From a checkpoint of a small transformer trained on Wikipedia: untied embeddings.
Each number is 500 + 40 x the weight over its row's rms, rounded and kept within 0 to 999. Layers, rows and columns count from 0. Numbers have three digits each. The size before them is the row's rms in percent of the matrix's.

# layer 11 attention query, 96x64, rms 0.219, rows 0-63, columns 0-63
098:400503467484487491465483513492524498492445557516446470531418470522459532544482584553480461579450532528509473486421520424577475531544481490491519537507512488476480451466513456459496566532505550
104:491550451534454501552579482515555486421526488463505472555528541521421490413462501529498501460548520525486477399531589501509466507477471540551597475504474477469506455492479495524541485518473509
094:475534464555514578495546496524416518497502397441525505452517509538499547477482472455463472500515503553545501615501543483545517507468501512498519525472487498523427545519471451447544426565510468
098:479507485548461506476521556462540507426479570425513549543446514434580459510424499480579543498512508510456526514572477508473498552440483531522429539499488491475546473483469552522434470538519496
096:523495528439564496492504509514528542438545469467533484467525505438465500561393481528457464498448458459496540516470513512472521503524492528465511502481492552550585419510520557391438462520527499
103:491407465503480546467496527500460468403452533531532479482500505566453546471470420518532465420445481471454538522538500514531450508530434528520501540446495450515432518519499529467511512449580516
109:492479516519551542560502474442542484509449477547484512571499519488482514541539458515498528592552506498491525492464546499576551469522559583486601532525531517456538525595466499528488550543470479
091:512481510477549512494458484442451496572428554442490483429538554515481486437449439488555553498481460484467446481533560542516452553482487458562481516467479490556444539512485583498471531546461485
105:471477506549613536556499481488432462501533526597539462525496533508512511546502571455551563482449520535451548485495452502453468429448530477514518493484461481448471495530461525428469518548494481
111:466521429541509483538439535479446489469517505434459594454423498476519413528491450512487494457527563524483496458540576476537538430520575456505528478506468541483454446523496498486522518490444519
098:516543490453446524576500536489544500515454500542480471469438554585476540516422537522562511470540465497471483430406534475589491466562489485440461496452524491509500484491453482455473480472545495
102:449558542526533486507473479487530569453499508531475569441486471587587428459480591507491482490426495536486519525566522540488468467546488479475494509471552529417492548511494491513538438465516473
102:378503519552546511492530491517515505516543482536518433432422520506458493453500510468508532562496474547454476516538468497548636521500434472562524493494492455510499481502514448498565529484482474
093:515490494480481561526481512465485489481564441447437566469505450504451482479556519500524502489517414508473441489528509550478476546449533560453535572366452444490523546486501511488535492522511542
101:522509518516501527540582514502525477496500498480544506536584510414521521450440495497486552489487457516461409481536466481507543494580545482551501600576484420481513519535524443460486475479525546
091:479472445513494436523444515478473519460477498511490483515583486487504480485447555543510611508555481510538492548522400485574503467495436514488609545490471473489470473512536511496529523528580467
101:488488566554537478588451455543519539413489460517495443469517513480546501558569446538541488482452443591458468519482533463453499559506513506469496499509561522548478459453476536566501479465500519
093:505447483571492484518481385502483530478486600547503536463492529499469495440448477471517497476465439513549498487443445525542475483522588524558481428503462528517521488533453504510474484478531594
105:510551476529489529508479529513547521495525509489502531533448558483539564568506527521463493472428538550480478552556522573403448468477518449483552500500494447543529555590528516534528518573551467
106:492481540497507543515536492441449491520512519467516501444460554516541481516505440452594461530521503491511507504456513467493558439520534437479580531504386535478443521489487503528474528381511537
105:462525445473497442453558463457430455457497563512484547447477597480500566510479493487500535417468471548484461491432552473470460530507488512531470515543526496463527415516546482548450485456496533
102:574585485541533499461510505558467567479444453474521521442503503489525563516547424516475528539492567519441509520517466542573548502488483581529533441527462451435472506528492514493555471491476544
098:455540492463574536538464489538523458526425479467495475510476471497475453479433457417532492532522509594565524479467519505490420585523490498448435466457445478484488492522562481513503531501489429
108:562487501508433488499504496527496591477543485493531495517516513478582556474515487478471502507533536477482503430568529577534545463519518543466459542498496486555508484551413527547569604451538484
090:514501463454465505533539455447421501518485520536537437501463511491419474517477501504460498466449519483444607460514478515481546564544561495469474533538518542500565558465479439581549445498502493
090:494538503511517521561399543509466504482509514495535513534517476505557495418461483527481541542463525468450498548405510467484593455545540498498437478474544489558474572513518491583550498455466522
097:481457463507446573507535498531520522482553558599465488501545455492477456572524463413490570495470474475471463485559510556510469482527445561503587527500528500524497578464510453478475458477523501
098:455577524486493503579546467500496521519510505548481559527532489464449504476489439599541568590436460533487523552543530500498492456529488468473469499459519435500508467447499514468480516435439437
099:461495490500463469458409460529509559506493458551434446557463533483439444573473495530528527424481478495519501500487541472519530466485507474505456605463444549475487478527527518486529445487406490
101:494521485521616489464514563502484524550479526533567547578502495489488535508560538472491479522598456498466450548536511537526528456534552469464478502460472460533522452444466559511526445449501558
099:486521543468494501494566507475441521475499509499465468604474402463453446456544437573540515478518488493474472579436464460550456497551452546528481495469477554562463535529515509510531500549488477
094:526550468456465447580557460543497485468467530444458529483453454420511562413554522465474500509493458565488501500512475515508555556544435508486533493452510590547467500480513508425482501500473499
099:492543555447469577520502504541511550548479450544475412488464497530514503457464550537503489527540535467506552517527519459465546510531440409495517520561564545489394545563480529491471493472504494
108:501551466521459558487535496515500495515502503484463485460493514466451486445501538480501496468511543559529436463373536501523417594493429515494502464479574489515545474487518472456501508529608529
104:465424503536573536480486466429467484537478462538509450463473581562580484489509530435476572505470519514487476505527466568451472479519446463533472511471518526479508465504499542500517393532562522
100:555419510515537487476446537466578508525501508479453474509571418495442480472498507557461551446452521487611472496549454479514466529552508485495448530468524438449537508504444457545482473517517514
107:521474523516491451467508496543535518467543470518525582506501528497541505433545536539567500520542525564488541450579484480481452529495491546503558516532504595401510521518515567431431498546482519
112:449478497467494491555423515507557446493443561463527501490468551536521441466492509473502514546555497496496516555481488422477561519542522540580441480546542519448496421446535434521462537442519496
110:489420434514466487430530474475484495532544533589604470519462512504487530527473454525446491498540502472484446550515502534521568477542442545509542449465540532523516529463513532535410518475561503
100:519500428560530545498486517469500453517439472481500537491479465538519493432486438466559462495526465482470526506442580609544475517542502538468555486537489503497438499506530462602473423485501472
115:481478502486577537545542503482542545490503534503427510391536530500541533514467457500594512494526434532496454482519506508483470504532550541501542524504532496543533559510510577560560568441531553
099:445456552500451543473495442502486450515484499499555522584484450453483511466464555452523538577454430532596483539553492495446438502510527478470526508490519489473502591530522517466464509421506499
101:511449528492430498470509527429529466497514445483496476512466447501497506457530469453532443462487503480539557517501528543479506515499558483500514474439524461555466369574496558487524620516512485
112:509460446551505451535513484530525455498458566489437508487469448489438557499438544547479519517486459428471471424479478480535496476534490493521570432502478512575520441515513489406533454573515489
098:527515534539523446530506497477495476523463506517511477499456508487424487477511491517578574607517543548434488500472485501502593537545518491441528554500453461495475545485459575480497593484557547
107:562529485501455502524549429501494480462559501522473521554520493529417465471500508528469562460521509526498468545487441513364491518518479467527546546506502505446520506512568416548536532577518498
105:560559463461448528550497444484481534449415518461488515519556497444515488448543453525469579504500436509530531544548473536585486533559536500498447527568512533539524468527511544481444501474553511
111:505518541417588465527503501523529511576505455524529490567523485599505523518545535525491418591510413484492431525448466510505462510511494523456461503516529531557527467480521551488524476489510445
101:461475581588473501476544516496526549540562508516503562501514526478488523513580453467489504515526484575465533568570498479439513551501456503494516510561507564565479500413484432531525462503536474
103:462443584481487484484559462418508459541496510543513463438523581485496489505476509509534541517481481480502467556471520486551410508483476527579538584498457420438448467515499491482489528550548509
100:513469514499488538515512499536537524495508542487450478478528418507576551450481488472436520542474581558467474557574494543471461455457537515433518499440465482508539501515523476578498591552559496
109:539514486446482512457398524537492510485454421538526456461515514539430560437511510433540528395426429529470487442464446501503518501440485516487502512513430493497511548510518491493525547497517508
112:468488462512487501547537512503536540509533526507594464580481531486491517441435544519514545459496514574458455431559540552503537502570588520555421551537507488501506446509542512462517466483479511
098:453471494522418516544521511522532479485572484500478472526458552549569464434492523500485453541441528483539468442554509509497519472458541510471536472598541463523555601503470492498529511534549566
107:526491499400532455575468535427548462580525473492455497498535524477479496533459474448529493521572471516564505440536500505536543532486447485490560527546501471512525530508575435484460497583472493
098:523520545465507523518566463439591443512484490450534492541522532506515533520509511547548451466541513436476574499499484472446525414526538493464584502511441516492520551504404494495544486556553491
109:555472483509593563515524514520521489518540495486503522516520512531497560573496557452482565521474543505497536451557515585506470581453545409503473480568534491443507470489491585489486535544478488
120:467595480540509498418395504517527533482567506501512490444513564518518501537504516533505537515484520519521504556474572537427549484496578505499588538541566436499484480526515498494448451507501476
099:501456474510489454495517563544482510534508480429485471455457531446547480536486569443563544526493446438559513556429513519443529480502565457454462476515422573497467488534485500526465519554527552
094:512506505500504554543496545492380451504464487484506571500538558478423507506578551490455479497568486478465462489542458519486494523478560501562585576499522511475515521553460538532515501497477422
106:476542448498494497466511467471484457515460501549486515537535431543442502540499560466553484514531547524550478534494513477437561523402561556592534413510499519503539465467452516533545508507494566
104:550503540525559459556513410535529521524555494492559527454488517528494536392452517439417477519580510530570505448464518502502503542473521489578498495508458494477540461525430490508522458471507519
117:590474477497433532469528448495508493535479527523462496471377594521478539453500472523480536535516480577502520508428494486512539480436494443449479531447454534496506519520481514516526502495425431
116:514449582492433525425499475546560522490471427502489439487499502504489472556481478436488516539604565454558497467486502557555519522499510574498533552551494512487538504495552510530483470488435546
# layer 11 attention key, 96x64, rms 0.223, rows 0-63, columns 0-63
098:466478458507469456482501499525555450542532567522491423528437516428503510489543497597507486577437520514507450468467475481572500590545509460568466522545479476545482505483526487447554493530480471
108:477498473575466489559543523464534496439494483480457479494472549496358480438431518514541511445528483538513485399525526441501488480512516556517530432504537498433511502517486545479541510544509534
096:467562488530500509390569521518516541450517446457421483494409522559528515522515515480541442515551485505524483505444542505482505526490462510462506531489462453458495498532498553583491456510546409
097:498507556467492540519511557400456478513489538443514497518439525401590476458437483514507538479512514511520539478528528524482459517401542523536415489502452502474566490501495510488438526493553521
100:525535513499535516471516551569541506553461518479550475516495393471536499451444474534424513459514485547496485470480478526461485488521445486448567509448482508515510408445504552395472441481503488
101:526444481533502509486533547522499503525498493489515427496516483541485519441486422541516482498491420432417481492484442586488459499538414552529534517499534429486430546541472563507469555520508551
108:460533507489539503501457433501567425500476498444461520538473454430393534512558385484566526563523475477482494486534527487510531456474549553545535513521491493534501544450523465504523517479515458
101:473512466434549512522524519527503504524491532486480572473447519559452516483514504445589543519484430548494505551487535561577445470451466478571528532488489448451446468507463459552423519475513548
106:477492552460545492443501501504469396559508474554475474496528541514535537539484591544540564492447516542443490493548474525434499472480540501545516509482431460424492529519493555473493566488469433
115:516522486498523492507452555515517515455455486434461600447432491468556452537499514514488500497458545452495529447498618485515562484575538515492540517545543499430482474539486494498505552505420514
098:482574465521455501526521547525563455541488469495507495471490535510456548469477493501452474522562445402430417462479502449550493504594566489547448561464465484500446495551498478464487520477483504
106:499519548566486464451440493511483551450590505492501534440515460529526485514543526535429523543496447508440505492557527477510416540478530466525485548478538515404434553538541504536515491497477570
105:406507547463544479499548428512503507501502518538445449492489535493484502504441491453478456536459525503487454474562534486524583532409379516519487537498480469515500489567484536511575502522464543
101:471488464510506585549437477470475474445595506519519566551454513571579519448515482533528499491502487491514436464505459540504482479486481539456569536429520477510589506507478467512551513573489522
099:425527489441470484512510463452558562485441495514526485494527471513526555510401532503585588451473405482479475427495501470451539505508493461459479483526531515537518542477519503550457477565516523
091:557517551482463494459417446472468509415446576535503467518537512523459487497411539574544545506505519444522489483479482490545462479542468506472553523407475412490490488504565484496511504498540493
099:523534569552604515577522516490456528453495506529461511479506451458579496502550480488516451477466460574513443505540439474404485494533534553497493515496478444519419473466507476489514469461500550
088:571436491499451480510529382512469501557416511483451564456502464537533491407475512553503510464500465472580440491526525504491441501485517512586497498512475511482446481456440526522482523511501527
104:494485477489496461466462560534521516464502507465487526509487540448475525479556516459392512441408487564491448542490517581412486513485544482460500523492489414496515537544499491489498496605551486
100:521472591422475538530548500443512470552502522481428539395498502500512512455509452439560475541498468454488561488468512507478542475551517482451552554561450488450488563485485477523472461537468495
104:508535442546528481524547470445497465545487581555440534402486568466541554449477443526484541409495555508512465523448452457494477499485470463541456485503538498475530451544560534489479485502518475
103:463545546525543445485503457518464597470437441495454487464482530543495535505552435502498516444503516491408564442493529541539523530474474541472448449494433470483526451453476495515578480534494464
104:499551509506593491545479486477554428548541462471461505534524549513496439494445492466510526533571436536584517491459449524498473571505466461463448491477518464521504489503567509517513581504415475
098:576495495470449613469502427513546580420545486482502495514475514502518476468451493446446535464489496504482542438549462527521541478543507522520451457471483473566488517509435493445484538453566506
097:482546466567506513500598493494531512517454556468489478541509448473459533499449521504422535458503589471484517552491425500513504501443473495489459535519512500445480598427430447506507528468483453
093:500581504386484490503461507472496514513501504521446519539463508481528461478492450557537468456544528519456467553494504494471507459492542444427464499489566507556445567512491470540556544478400555
092:458425490457448477462548501443473566464548463569443501532550416500505519534470518490484489436467460485488413472499514539499483506502437593514569523535468507477502513437553465503521540472517470
104:489519449545517454585524480471464537520535545593513541544482474467447463501500464554479512575519486581413452527532497461522500538505518491434482527492450466476528442504523565503469574469477462
099:496532486552516443524498521552484534536551486527463449473417483481459443524442504523464591523460514416526472519487469510444560411530533545524516540476459555489490483521525445520511454490427548
097:516479513481596445493513494417531507508536418543512583551481463476470557519465507528467434519492467456442489547465549511527538440528498475547457461452452487521574459459447528512479448514483505
097:484546534456430536584474484500457515459474511517424464603467431474437497531515482513582499456490454497496485601444495504515490516547428519500459525482510506524532535496529577475491459493477502
101:510605527459456506511481454482448500443445504478447512555453541496524564456519559490450497535516463583462520469478480489516543583591422547514547475505537560527521474497526531508473503486500503
106:454572500504460607497481512468503515542560548481488432530519490506469495500443455512464475530546522510505502488548502515525527523418454470473481600584496551568409524542470474458490521508499508
111:503523457565468487510493498576458530473513489469403435491575496545484480461461526503482479486515499547527454405429557533495484565554435484544503501457529443550501460451477484519449512539541520
097:531438511536513535489457472443473500468500446578515385439452491567558491557487562483503521481496469516462537548474548524477474528503446471463469585500503494472505477478466568440527450520471533
103:573447509505501500488455586476504517505515451503553474498535490489377455491463562528533500464539423519533528549513473457490427533489511425440486495527497421503526503549525487556429498479502511
106:412547493547504491420485468534465500468554546462578534453560489510474455411512499466504531538530483511456529490516507486535451575484467519469514491522494567442582540526509538425494499503552468
110:523502493491467495548435501513570423501459553470526492468443450460580449470454513472506507513565468496485528475466467403501511470499536568580434530506529539488512453409500451498527512470475511
108:550441478503450502418574452515493506476509559541557509512501460477500496563481582547482462535540537488482502512478501608518549459515458592497497497460426461487496457504504489483502470471559563
105:481507484526508505505507468452508463450513447482487490525464496504522476446547404467625504481540457421470479511493554579535514487469490499495431441502528491514530425479589457540466499540500543
108:478416518474584554520574514475503462492520445473442514392486489507444479468507474504519463483504421582507443497505466496494491451475515546513518535554501492478487439513495507497535589513564555
104:537471504557435536480490463510505457542555541516505468582540496481485441483466516430509512609491414543547458498500478522473426513523567497460504533487504505461518600577510488474475516484498513
106:508463504457487521483548489438533496518529554444506485539471501525527495460517489427546501440505489515546536534519429574486521524538521521495550440432609446553439456499478592489509549521518471
110:510462493458514380532471473488560477490501505499480520503472548548368513519499507562512518546518523460495494507495472525510480551506485423527535474493486546574524473493504464397491541507515589
099:421509522564567516489437458431496522474453490456480472536475542441434506478484527443547533595527500501475535458482467478546528490534519520520498502474449436517416524497513545461567566465506523
109:549515468576459511487477455516540510408526496504457527538520532536460521458482487559468486435551449471499527531482433490416478464483502458500538551464533540491449540478592455541569463498529456
097:530528468470530477565480477457478549486421495536468482548468539436514413463540561542459505525493434476552541501502500564559461509531566528501537541563537538533531486509526511528422477449558503
111:496525569421504487521472488567552514493511480555506522544550475551482483548460479489542462581483466501496407525457440521506509505507474485503395508493523506537551468486490566456550490510484395
102:504514505635467429494575496487523550486491472512527510468521481476547516482516485486513447559509473562455527575489457491479531535473397484533476467551470523498462517530478458561434433504517477
110:482453533493483486606468416489513490516520556449551473489509574528517520548476507445506523463483414475508443533449548462461446492522454520537515553477483438468457528497493586529501520515548556
105:540476549482543527477453475481554511446557466518547529514487462536547524465524442524472484500509465583551565498491495545481473512386494518476545502481423436589489522531548543543484559506518486
107:496472522516446592445481471561512553454395519537492490466514491589478571487464535473555532402429475504456537451518463476545527452515535537472541515504520529518515489531512468479488536531511481
110:482479416475488457487523496472545497450537471486511472552442487461527509515425569534506536469481482550413492474554556545474527513561557496567508547477498536485547467516487568468521503390501470
096:451504454528385491525450483488530467502583465498508464485497528562488477424558515544485423511469493526506494473554505510448563509482584496438556490486472497521512540416465548517500531495495564
108:509451491453468512521485471485589434580509464456488514476581523516517473522539544455488516530508524439491482447521533469537564484507463445498514509472526542502440502470626483521455521493541415
102:445486529498477503525530450425551458511504532471483490530516518514489532537585470486536426441576554460463547487464489486434531487533559431480467451548401485492514507497476531480555524513573475
110:557459471499494503513494486464504487486492433486539505471499503520491562502462579438486559476476529550459483461476497568503441549397522431506494461535517484440478531421466546455467513489412438
112:423525497551517503460460526487517500496561522536580501442480564502512501519524479481472558495472489493505445500486528527429498505491604493511560506529480465543487441517513401490485428617501498
105:471510436507494499532554550505458476538483448433524499511449449544547489526521504441561560512541482454551521481408515457497497484414567507473507514465445546538449485571493526445485457482511564
109:520538539579449496514497527430426453529431478506509479516534525551431518504499482503503447546541483461466511493545519529523414465459524536606555501538572524502507514584503521504543541509469481
099:544493414557509455429494457478486461509439538484470468525557426504491556532450498435473532500491496534569489544519512450492525470437544492508535407503535528529531498437497484503603520520485532
104:559520527497494461473528413552519506470522478495514495399459514545455467510503484461478500479569468477553513463603547470505505541461516439585447500474525528485480454505409485533533510433499481
117:464498452482502519506543431561456524483465510495506456496362636566523530473485512492478509568532490518501537538502481501492491470466471432476519528479500454503505474518519422470517554471453478
116:475472525493497480467509483523516503473521425432585392508476533528473487511475435444494491477520540518616499480486502506587525451507475515476542507536478570495538531443535473571523459468550504
# layer 11 attention value, 96x64, rms 0.206, rows 0-42, columns 0-63
102:487406475447501499504488567573553484582451481546512556452459518490507513446493502560482488478584448465491492521460468505440540516441506521539524464545508534523498557470468570455545477486553464
095:472508453526499602517489523510501463426466504491537529498480483563466483500498416492404494529527549511504494553542608463522528537490505522568571461489489488530498458492511470554586513506504558
101:519525525403514512487530519557508497522487540484456486509449526487507560503494494491483539515453499383478457529500588565486463506513518548561537592490494420498467481473550507502485478465499399
097:480414541506517495539487480533498441460420475591496504558563473499480496456504500476457576487482543545434524560468616523476478547516497480559490425494492557511482503533474465500484530479502530
102:468475483427418452559464488504491553475519498477507554456482511449514512548493491560586492473462504527509497547520464527558468529469451525445539567438524526452502482404484558568498488467455521
102:456556478543498475565580484515399532506477546496535535507495485482530527517522575495438483503581576484423453471474471443569464458497489444480520509517533521502459510535504418550476525478507488
097:548557525491461542526474511508534572462477502531498562513444503559502435481516528500557557503487511565408483476473531504419532496560455598500530498596508539520547461487493529503520516527550492
092:490527442552542533552493466517472554529503482532567481521460445412507501478451483556527518450498501475576565523439532563491497474494467522447508519413547465533451537430503483489470521519488421
089:551494429472519487469478500506505512468474396533480491465517527493474447494454465514498549497498525476494559541499495469479475452518424473545461491448503546407452613538551502444512456579513509
108:496558402502467506461563510489500462379475601521566446544485517464529498572558468507532449475481495492485442504474511474531511477444502505507530487479560484458526555510449538537493506547496519
102:475508460531414502520461546437577545487500533504499477437502511495492509475456409506483500494527468534518557525513515425503537488493508391482441517503495524525483528543455573420496495489553584
107:519528417495542467493553538415528488488499488476494571472547465521506474492518574473506484511462490447550542491531419450415483436539433526512553515517501436435447470481482479492530460443525479
085:532570583464547503472483539541461476537510434471515444474475443504535525521482546483507466430428517478476465482467456523545454512486550456518463415492529512504470591463552484483527497448546436
098:472506490543472540498474444527455421507495432498533609532466564392504557443491534540551466457504519537559472507525524543514456464517510501533426544543482501462474535520469468479551534496492485
086:504539544561540462478505461489511456525449508472498537525400521596501402455529566490508511406505582486462490538491506495553526526535526466549527540468474490519481483540478483528495562552459505
088:411509438458500416444490544478512438478520472559528509518494507469509511508547531508492401499494429475513501448453525484475494492476537562510468544500548578514452510519445479572524465457433544
088:513492474481513430565548465524502469469480515491468524493468433553494497543554430556551535492482467516476520445447558536447487482496484394542531572478540503561521516502498504435580514557517461
103:539537513483524566489576464539484461518530538497516520517444533517491475526464425478506468461457518453478512489594464470424472508415467519445591521495459497494462441446547495484453565482466463
105:471437432451441438490510533521496446423499480467531459512471463521525469527501463443466453507505444483490518575471489515495534505508447477469591461508566491447391477489527508425525490546484512
096:503528525473542522573560537447532531466438538515503465471480551428507553487541508515458481481536514557538482484499549555437476526449469513411490435420454498512492473522451515510493563484431558
104:525486521540530492519586552473540533527453482461544517527500504494515523494569508530449470508481387521500454541476573465532506478532474412546504508514485568507528500446534543468544596476556462
097:559547562521594481511583504510546443425516487497546457442493574456485504493549520494483498483500478455487518514474455485557505554540491493538511482521530444520582426514488433492464474436504454
111:405504463529544528535528554536496500442479497545563485503532493426518523546522497408432514526526474497446511481441393443560547525518524469530552565443536466506515529488488493523495517503516531
099:455539521493443517518447450491595520543478445525588505468520565504483483530549508494478533517442533510434471465447509547486490467433527491560511473577585507490480496459454516538474473551540551
096:436427542490484497555479540536481459498531542474465486498563529495517463416463568489471470498451556482473486587518540472470547531405549490514502515458485586511566479465477475473549471520493454
089:484509457501520523410538426489575575531430505427438435519587541510481454513484491506531501468545529512508444468494510549516513602489528527477487515486494541487507475518495433542525546506551529
105:526582519497442472480572500479582429475492464561483500477553488456525549512485550523491517529498453490514544579553545485543508427468497532452488547486538502569477485517472486557466557533576465
105:458514463492529516413503527499578531375558492561499544438447509429505480566516454495451562496550498483460462568548475536507481524504537475523484485487461495522456526474483504490500501420479536
082:541532446531521484466475514488563530532524501586519524532487479510493505535463570522526486557527557462445458485510477436452570559450602556593542515504532476493499453518512524452484534484549485
092:455526496485453485543457468495559494525550486531490423538515499552478549441517545509519511485617570447548561475503533454470484514479393511443469521477490438528541488504500554479494510464453537
101:509550542537399477489506562482526480524516469524489534461516455473487485512567448502458551478479443462479412495469493538451519453520499540555473544534436540566565541467481492477476521540597510
095:511501487523464502551442493571561452480516488476462400468481448516578495450486555533518545549481471510461441497527510598463533476531472488501474440470447472469441480503456481541561468439481481
117:433554518437454519486540516484519506453484376526546490504510504519504498553458517475564533571566480522509479510537461538488498491504567424478560502591447513510462491524485474544520532530550549
089:543521523530546492476490486458463545473598509453486502516495520526499484514563466568421538465471614578464471521525427483526505511528473468504543465540483524548500463582481493504569436497504503
096:506541512500505474545517525447521582499512475545510498517527412573470489474486452511467552562521470555508533442569573494511572507547520481481476574466504520471465520511506572465472528602476534
111:539540507515561469490527516509507548464434411539446497495594533475500545489530487447592468533484498529501502450534527463500466472494553401469507525552504518507418497502503473516508582482511567
114:504523448481576525532473516444544516564490477478533548424497477538541511481502556511457518516578547482479430512554588526496483494468430473468512473553453553547460509511574552495537532466552487
101:518508560498563571506444506437519447502474469437459552455495491529563455508434528475419545564444547533446483496499458493533470460579522528564500494559543504542542489494521481481518477451507536
097:481520482529580496514485481467516544438471555479512501479451530519558517453512449440501509541537532479498436476529528500469437465530360455520511502476513506487554514451453519553457542410467526
106:452473522563487481497585529508470532473498515488452570425489558538481519433450574517522487509532464510483509493532458399495563513569506534515477420458426495482464434559514470509511500508505508
085:515485519441466466474489482449488526551508406467501466527510599511542451443485441528527534565462517473466551479579495508536514455490485517475482533541497512460453507445522527421420429475532509
086:462563484482508501542425531474493460516503440465565457495501523441543579496436522479504441555511497465550564421467482484423462480514514497500522456454511516562452549513509517496452411529486463
097:535527438545448503519522490555511471501395565562523549451580462403530474543496511441502540543526520551507570531532488482498505466498441510532448512487494450517562464449524488523488492467506457
# layer 11 attention output (transposed), 96x64, rms 0.179, rows 0-42, columns 0-63
091:481498491499505513471480410415479504454584506529505479576520513507479527535512525512445552527417538534543468477537521443526543498549475474436430517424498472445522491481564442553468542511476486
095:508551505457483371440560562489507519553513496499554531466500500424470504538475504497521497491517475509434498449502478499487474429493487461435452550547477483441443537461515483433458493520501416
094:463540466591473557475537539459529489481515512415540543441566476481513452535571504507518510538551499564526551482494435451448486514452473499505449510520512578517561540433489475514530523479442522
094:535540507467469469462467538507471578531510601493482459484510536525463484521463496628485444488580483506575506502505450496503544471485533500472508518550441406420490510483521519498528508555507496
096:472499541523546569407529444491489528505532484510509481501492470549457469473508541372484462513484496513532463393479502499483521523488541459520468429483504477582477495516496443461479447569487447
101:534428581474503510435432514525581468472526446544544480528521538447460507522441423529560553497490436513530536471490543561459531498476524526564483497474479485539553519477506559518533552529515535
097:452377526508543423465520519514446449532552506459507438478492458490513503540442503479412459547528518506540517537453458530585462472469503438486499468499532505441484542553494482555510511531475479
095:510502465528487471470448494458507459467506560518480471399546525486483557524485508409534435586425533480512417447533484497493466527542528466522482548563499526520541531483483544446559490500446527
089:502460514462491472559530543513526490511530566510528458548478478467544556465533510485443437566495473509511446502520518509525580462463580532462487482508515440554595446477505492506537602440512470
102:503436590532520448496433500567521538605478475503486528422499480472449507461493563489531542524512469558527474472542530458546453529544540521439477524494474500551453416454470506490495496479481539
105:530520474475525462463480434550432395520472497504525510519507513538538518484515521452526461465506464497439418509508486568468517491553486557454546472445517435446527443440523471529497481488465401
103:499499509527471428500475478586482532503496466495527468449429531456507480486552470511417557524478546557466441535528559530589536558445492478517518522496481566555558565550493505434504501509495471
092:397424497512448519530518470397496471421427498454466523493461495487491459514483471561538485595519521485495504523452515488466533509532457546560509530477454474499503430523461509479465513539440534
094:541510495501589468467527528516502551517493514584487413446512430550494519600524449485465495565517486473432517519483515423486543554510479486508532576456531516547523474444540519546462507510523498
087:465444460415461521547477538538535501439503484558488444573560430430548514556439480516529504543500458539523492460471468465491489516505474505427465464562469552471509509458543511499493451493568460
088:525450540551530511514426452522493525509414462496497506467498478550486446507466504531548625515471486482505550491533503505525383507475503469498538450492502426448505480493494442458487498519593482
098:498534562490534556487455574450517549594487494470526439459551525502546526448507513441431522517516545466500435565558479506477529538497504537469498461567545498481506493513507539589468456457509545
100:477477522528469429477516553465506523492438433458469502525510419421497591524582560478549539502509449461505478465414513501587539520469518458513445504488525512514498528560467511496535478460467503
097:514535532499549460531517401511472555519561523516539548485504468422537550467505526509517540516461512498514393451526457481488467453450526543487443487547394465519446477551481482525532501533499545
098:513529486576464492476410490475503489572503526495518463554554470535532549486451565476523479472465510494473538484494526474582525489559502497545521569552491487513509561462570565486530412571538487
100:457499493525482449494402478506443477489485491470513472449544496479454496511471473475451537497584602512466529496500487513435521480501510578448474535471598407502512500527454494502526445535489567
096:482443419470395515514400497496493578548493510521537528519446462509489477474528494506505514539493524530470517495470524525474492457540536486407495535419462536515474613498514477493543509507473559
089:518518502533451407511498484463523482508524506489493466538436515509510500450493486551545529565456448490538463488534567545389434459529503506487442404528555453504526515464463476492468432531470539
096:582489523543574513516472523516439445523555531444450496497460450519398468493441490502513521542520441447511513539496460460519467523558482530436489464421444503484528517518542436445499533485472463
093:510537473430478563466542435459487504482509452536476509492443538455534472559564509516490531477566454486518524420504456528536476507605462519529423473523493434516461534522566534518495555534539512
092:484531610495486555531455572483474472465516486596526543491436467577511516521460553481478473551493494487486528521523492510484493431443518491502449508499505471515459546462500564425476466410483457
099:477475458569548511537463539556428541523477540503530492504469526506491498482528453506545456421546545430447461440481491506491442527490476466507480469454515476384535494455530512424544470481438527
095:531505570541405483552507518507508474573421550512517450522555557517475536474561526519536438549482483569493549433481486429514469502442431491463540501455530506496520513554509489515495491571502480
082:511471568522467516496538522528475454444432545504498455502479564482580512514529494527488515436524539503510518485536556475531414458519401447399432512474474545488512530513541439543526523485473500
088:524495463576547478483509483470498507491422572483493554491468497456565486517458469434498449484397438530428452531537471471528603479527591458515483448504478494479472503520521468507508501520507462
104:535480465486538554482547505542477481513542494502507513469502563522483502461488503569504532587526560558467570505513442548554497535476475492437549477468607458466491469517525553514531548498399529
097:537489504498463471479549498405477485520516516541485551512488478451582505511491454448439480442465501528552510528426494433529498512456501504502546462490425542470495503417569521444472480583508566
108:522475491558563436501462554534475525534530512441541430493516580485430491464504473563420519542472517542502511536495576546527411500530463520430468539514563485503515494506451490435513538493480501
086:539492471556481512496504458514538476490453559466463501512525558460503459483458550471551496485530410484560501515531563494526494510507527474456438512467489455457476540419520531558449591418446556
093:566462487536475560472434488542495490533482409480502480459485544454452520527494491484560413554517507515498536527471481570527412494470538572449542446501514549513542462442494478533509487490562546
108:484452492543505525502509490516499420542560544504609517478421511499436455535475491579459495528569525521470502536574444553491418510546471511450507525439510484471528460509489531441539494521473481
107:486542555538438456510516495577489509445545566549488498545497522540434503489500507507491496551457536522548562583512477532461505465525590536462513512451553427460551504497424467497526514494495570
093:480564473615515452421547489563512518495534483446504454550418516524495538463546509540569470451501508462496555508500478489478543540482512440450574541491449454466502519473454556509522514473519506
083:452533496471448490474484467525553450469534544484480539509525529526557549583476514557474478390471511500515509519433426508464478532474542524472490497528469429465522458484478494452520468385479451
110:544448516446528534446417457443482505473512474512518510536495432488519515504521507469424494483496568455589482481522470605513490500469497480420532551527569484491482586418522516491478499508510504
093:516507549602475466455475519473537487486468500411483513454525447479432538560455478478511485444515456522560498518526461457493377534484503445466467469516470456543463490543487463488557522549481518
081:495438562518492477487510477566458538495459462492431494535494501514410394509492478564467554493533491489487440509460471578494482473442473582509433557518426456501459470487474519480502512505548500
095:504500499439533506513572562452533501463521495450509545516407525601518565454539496531533419498495493536515424530466497491487519469473504565543558476545529511490491527582519559447474537524507512